python train.py --n_head=3 --positions="rope" --attn_scale=0.125 --init="uniform" --init_std_down=0.00788 --beta1=0.9 --warmup_steps=200 --schedule="wsd" --decay_fraction=0.462 --batch_tokens=16384 --steps=15851
Each number is 128 + 32 x the weight over its row's rms, rounded and kept within 0 to 255. Layers, rows and columns count from 0. Numbers have three digits each. The size before them is the row's rms in percent of the matrix's.

# layer 3 attention value, 192x192, rms 0.174, rows 136-191, columns 0-95
107:112117145128107076090155125114136132158100093093105152161123112168108148085084114109095089122137152089159141151099093195155164118141112046161126118158173143135200150169143139170122188114153098156103132133086168162100157103093140146097110114146117141037102104173196136132140150172138040151
104:082155121132129162148212176132154073090144126142129103147126111123118110111092162167208119145085142111114145123111118125110087098149090146081140142157099104203187109157153138122094122136131113126149129092090167106163183085148116127109124039132181126145056112118094133107086169109086093138
106:165137098131090102140146146117153164188117070155119152136157138130122150150142126115132097128176104168115176162116135202091145141103138140152129092129138100127081133141190138101183125150102042093097150127102131135146098152098132123112124101102185123186097097133105146205156158095041123100
113:083136132137137107100181089143156161162035142148129138138102145104154151086136111123099149130127123166108122183107114147116114139123060157138105110131149097121151120173118159159144119130148135073159156131059128057122133148069138191115091088159150151197161115107067124146150097090162102139
116:145114109152124144115083087103138148104116140098162144130129119107071108139083115114163100140163120116110128140062130169157095184075130140159092085115107055114149144131121129122112114155170150181133178150190057160125143112085112149117118102122158116115134151121107140116186155097123152148
098:107112132118058091111104129150116132131139136069142106088120101169177167157134154095117142134163080147169143165150152147191108128131123231103127167106118137113215129143114134181171100152147113134116094151128067153132175126109096077161194137153141097102162079147161139114135134096080141147
096:109058150121165119093126150188071092151096102140156180153110106136129140137151127155138129100218179159127103093123166112127156078162156084118102097154117132141139170129159160105102131108119103139124116159085130121113097110093085210139129190076130098154128107123108113059094129166141131139
109:062102115170172143189125103141075182122140115121123093110151078083066125123164185135168144158128139109191151113146152156108135126115156137068145067102125104141091161143181117128088145128149123186086153068164113096097114084152119181088135131181064082058166171147145150167180119148106119128
104:169128126126204142092162112110124105152133105133153106102101068192131103149077141095149111140199102102160101124146099140133193129121106145153156043150127072132116137110099099086115127143098139158165108106150156134094110147099060186122138080186149135146095128170132136152127133106142094150
114:138121117169107150094125122095126169157137111169148113073185103177109151141192159124118111050092111103123120104174110150135125142155143146083104136154156122144152153141091101139166105101133166165170118169131086137098107155127126154158076158157101149103161114154144122168119115159110102167
101:141104144090130137181144110175113191142161095119085045122095143174088184151222178108130133091164173083153122157156188129098150106159165036108139155105092165123127124165112123100135169093139115153106161099122170074173078157115066125081142152105098153134175104168169108154131145138078109201
113:132112107133179136115183156132112107065143149152146156139143147104086172144132111142148175109134119078065123142196151165093149138202102094067147087162145098125180119179125133140140156143123115112121126113164161054132120119118152113089134127072149169126094101052111134143153150151159179097
122:104125079153147086182069215157127153146110135133089126136167084158137105125122081147170145128160098065088143129102132055155159067111105156077139067132169160121121106086129092132155111121105110120117165144173135070148107112137115092137128104169088178161097127093133093145082165096158117177
103:132142212087134088104129108140157165125069151129156149136189127162094130116095175096102186142159101150093125159108124140074128153100179141152162125089189108094114124163109121127156123114168121144096103153066110158120096149120113109122146124195170143197086121151103095163119133107127092092
120:105114126089095124151147126078062088131132112143160099071088117126139121105185132105125160104170088149074175140121121176082149103148147089144149082104117117173084085125100162155074108144112137141119120146106160140086116190098055177117114123158114131132018108150108155137077115157153144123
105:159203113111120125180204144137121128130093095147115155098091067078081158163158082074064071082116129144158126117112144121078145105123110117119108119169189063039076140104125141128137108124125133116189130137127083064174111060084164139164168120117129180093110129141127130140058170120153118124
114:099125130131069157149141134088089124129122091094115122107137086122117215154078146059113167134148129162199101077084130135103124131116097147158129125141151151161170135136140123163110080151139108128144159093131110063134128143113140131184053133087163221135126146148113136166174168119134132131
120:114149063175179135151117135107142187136086126142128131133071136117171135120081198117096131078160117117228164173103154113153148096131140139131136085159127145121101164165138119071147088088121081162119127168146092155108148133124133152145148162099087127184143162149141118088126076184156078136
113:142151088090118135076108132106151173099111162141141149104088112083119161144137152095082112193132144126100135131124115128124162111115096194129120100119080137130214101065181149131130126189142110152152153095101116123143075150137185151140134104129160071157075138165173072098184180132123121127
110:096208177176121165149103065135152138142119096150128093109144157146121156082133146126072157108127165163098120106127111124096163138135149130127127145074118101132163137197154184130072147140139121182124127004191201123119121113147114118175144158101067126141133161112051132120120118111174133135
112:088161166123094141098110070152103121110142089097110161080120129095122075142103140132069107152115137127158187150141128181113123091171150133135123113119214140118135140156186150125089054097147142116119128101125143144092104103141130108099157137092204060089146172087125159132123103108131115154
113:170153133123105057119086111145166118045109143124169148136171111169110160069098081108084136068106101126166124093076150087089144090130128142133158116125113123157072156156149136068144134106101193107117124029183146116203091131149170112110162153132125111193126123127137136119120142143108116123
111:168127148165118141106091085083124113128164091159114175136091119192105104128123088140151112176168125161117162112141134105128137131169095094156133153070140157156165075127115171141164126153179171203179123102095111102135151123167111154174161138118118218196103139114100071167180176095082150168
111:092114129144106104113144116187188116138105118164068029110132115140150104106144085212144154135117109163106094070148140078136181096087157134100117094114162105135130132070120133119087160136158137164087113110139144116085117109139095125104148148128133208167150132125127068127169110140147166158
110:073077129174132141251060074152138138112164177058120086069133139145091153159144116114108101102154086107134091105090113152118147159115083186093124152151148126103114163094115128081126104145153166088131140072136128102121144111172160130056159116125145135108113123167128126085152166137114095112
097:094197084190152092032129141163066098123157073146193110133161136104114131159128102073094125083142147122145114113131167125166118140111139114137143089123127128166105136131145149104111171119090145116089104091079122111149169138054137112157151137109094200104159172172184120142124156094098122134
114:121089079169125163116174129168157128148073154126098151138143102124129049136148073094143124212118146132078118066136108117146120161097084133086156155142168115177114129122125121118065113135113186154101135169140203137040092150111084086093148187117088165123110100138170166104109134062116171095
108:123108136117136114104102215142117099069057130126112153096103127119165075126146124078141173145125106180135146108097086113171111099133085091102151117101211135092114141133160090140147091130182133129142137136107108135127142110093068111110142162155131150174113155068207178138143128198116115132
106:110133079121133148134079158076157106108121133170133084104094124168149167178104162125101158163129113174155120098079165171169133148133104111091110137095077018105104132113068175082085188099112142085126117126154153127122136117201197117046125092146142175110129146140149142151100105156078116141
108:088136089098102162109129172130202091112137128118171154091117103078191152089096163103092119135199148077126153102179145095131093137114119137120129106145133132107153098119102158138109162158141144114137150114156144027162039166147044175127196127103167082139108113135167125122122094103208135125
106:192145152084115144118061204178145114150131145108144166166168096106092167142087093145140164142148125169065142147166117134188108139159144132158153148122108089110117157135084150128104204181176136098154139129142157096134122140177128185137108110083136127134113102107081156113146106116167106116
104:161064132151150092048067097139059088156113130103134122103119119092081115131122086106129116109158137051153112138070087141084074124174165103134106081163096074118102120112114149122126128131098119140082093087067116102156108121106124130120146111131197089105134157085123118087139124115126080142
104:151114126032042135202145158091198130126146150117150135140173183153183145125147093144103150137102129161126105132053107153099126167143115113151105068128148105129102108085124126107184070122076100098092152145139069148156122105095132070123107093058116107063136149109157127124132124178126098140
109:117109174144104216113169138119123149095131052143134141118162118172200171132096082115091155156186114121098105119118064185136148139086105071116158157079113167146112187149164132151097094091154145155125180165174106045150131162118113086141088130158142151141115119086167179055181091156123102148
106:180167116109133135076119098155128064093139120107156122139125094095127149155083069121123128080157112152111124113091159134148138097118098154094191084073100099098103185127117124092178096121098181136178133184158107079170177122121146180193162124076186053149108136083154196132109095074116125147
121:109110158136111154046118120116112095152068160096161147099045080121144149081129176095081145129112113104149112117179115137135126149124086111164151134162032136133140144113136207136148126150126134078116094150152175094139112151139135114111147123105104146101125119115110096169116130168161063155
100:102094170155141181052143190126160125103045087127087088177128141123091127177125127108110103172088147152196158160102220083099161134204129170131176095112069114090132150127152134146140147178141125114095075124152144135107063109136087061111151158092145115120080152130108093129135131140117108168
109:086108128180121096132227124116148151071111162084111161099101162149167122074131098103110085163156048118089127107068161059129176094105159164113184121169123168060090115139161138093136180107089144057141068060099117086135099162143140144132163150091120199150134108139130132118101110106145137104
110:133129149167137127140144143146161080123134074141182130120155088113160105162155168127082112154050093134122143080079132163160095134162151111103153102159145124107137113151171143180116119160073112130104113054186182129138099118152100117134143109078134056167175149180126079078190098133089115089
113:146123080124089064165094151078133157112112164193149087148122122116183220113124166150128112125200107179092059108060154074170186103136143167095126073155147167163101198138125102129183117156153157159102106123118122126106100150151171105153075165176149189140163104137087158136159130122156107178
101:149191131123182120118137101131156068134086118206134096157087161061099092127136165120104163073161121094167095147148139082164163088143184122102106183088106103106085130085167126166115053147053151140133118100094164172132132066126131129127122118178199068076144093131120134095181133150136084182
104:158154126078117125117166119152127121140163129147146095132134174139112048118095127119153122146110095104133167149162099140117143117115049075168152131111119078069111156089086154111168165115183179140168131079157158116013145057112106128142115095122172140119139193143068068127119035129101081128
123:111116132151089124145121133098156146163175085087077117168138118125106098126058122119112134140102165064105070162145127102141164115109114088102086124125137084081160102132123176117174161096136132172139156133179163123158165118131057141117124092110155137079143129209123139158070105124162060156
107:147154115140088110134091154151106096131121116116164126116162099152092159205019217155081062143156140149138150112100130160063171111100183122143166108134155107150143109153150120113106083094107114125139123070121129169086073122154160197101166178196112093160090121073121066125135073153148129109
116:140093140096106144062167161158107092085140068132137108183162150105105167117110152143183146141132094136153141127174144090073132085155162163103131133140178078156123177142127112126138205086088116105183143137146161122113156123198123080084178083126107088094146133118124126119134146144135137109
114:165129106194154085166140127077154162147143063130072191098108131136153099101103217108103175068144172105095168138143123118144100086103165112156150172145169204147145128133143149124147133144104091143161146117124131128128151193195158126136136137118119092143152116156109092099125116185107113111
101:123135094123105128153092135016129150163128188102110134141152119061115130199150112139129140111066117127118115132091094135109172095111133135172110146097105203131083088120131156133136183130138115151109071119098129102095079111132144162112118153100179095093044135170085116191109122115226102096
113:161157144105117093135133091114134142081073123151116158110093146110121171139097065184082117123113098142165122146140116111102162166102109186166173089119133157152100190192143168165212108113152127112163154086129123137146160051132179133096086160128127100166098178127142135178137122129193075176
110:134148151138162135144169116114120147101111128171135128148045112113166153092137099127133099134158129150105182090076099146126138138111122107076105115111198046172155130108130104119126177127122119110148173088089149149210083174172165140165155168131180085126164148132107188161136183090103110101
112:124098142187101068170187182096173170145094119142137089067172138189097212138092147104128109151132121152164053132109145132169157150122129182189132132103131122082137120133132124144152143095093114146127126115129150124115134128077100106125143175117133141112106143077147099086131142111127073125
114:164141096076126100215105119096099138161158113171110149094106139106119067135097136171129160160135084052134182119152107128071167139102114157176122137175095101137158148174120173138103134100089114055194167112164134067127118175145171155137094119114072094084140063090107140115084132138093157041
107:158073126124158131145140109130105087140152176134164120192125133183135134145117065148115124109119077134196187072099155118141139138143080128112207108153105130172113178106115165128125120131170114137123185151161205151079098170105104132133108091157143097172127103141114109126130188192130120108
117:124126106090047150151139150176115125163110104148091103095068090166115159114163149140105102116139136155177102085175109120067081080151160172160195091127158060114168154142177099158077116138104132116143149082148144087152114053109124134154148132128145155170172096076112127193091151147101102104
109:189138103126139116078120140074141148167155102087183125075084173152137135112131073094155165117111146098061067192079137068130157158133107142140151118127120128151149142068143117099124180148116108117094160121131123115131142092134093183107130066167110171071134136165156153107146108149152123116
108:143180116174119154080081107064113115146143155132073146180098204151135146085112122119144148148087137132139127152096139078109163136153144136078131170143127149091126106226128075165123101105168094047128118087149100137090168141070155213122064149150149099075154111082129112090143168122167178127
110:158146136161110162117109137121124084110092107114174129148162106164108193167140107149131130146193116082151139192084147125176126108189055056157131154125123099131133179119122110149148069096112119132108050158164152099093095124099100065108130072173078136103102147178068112178122112140128094133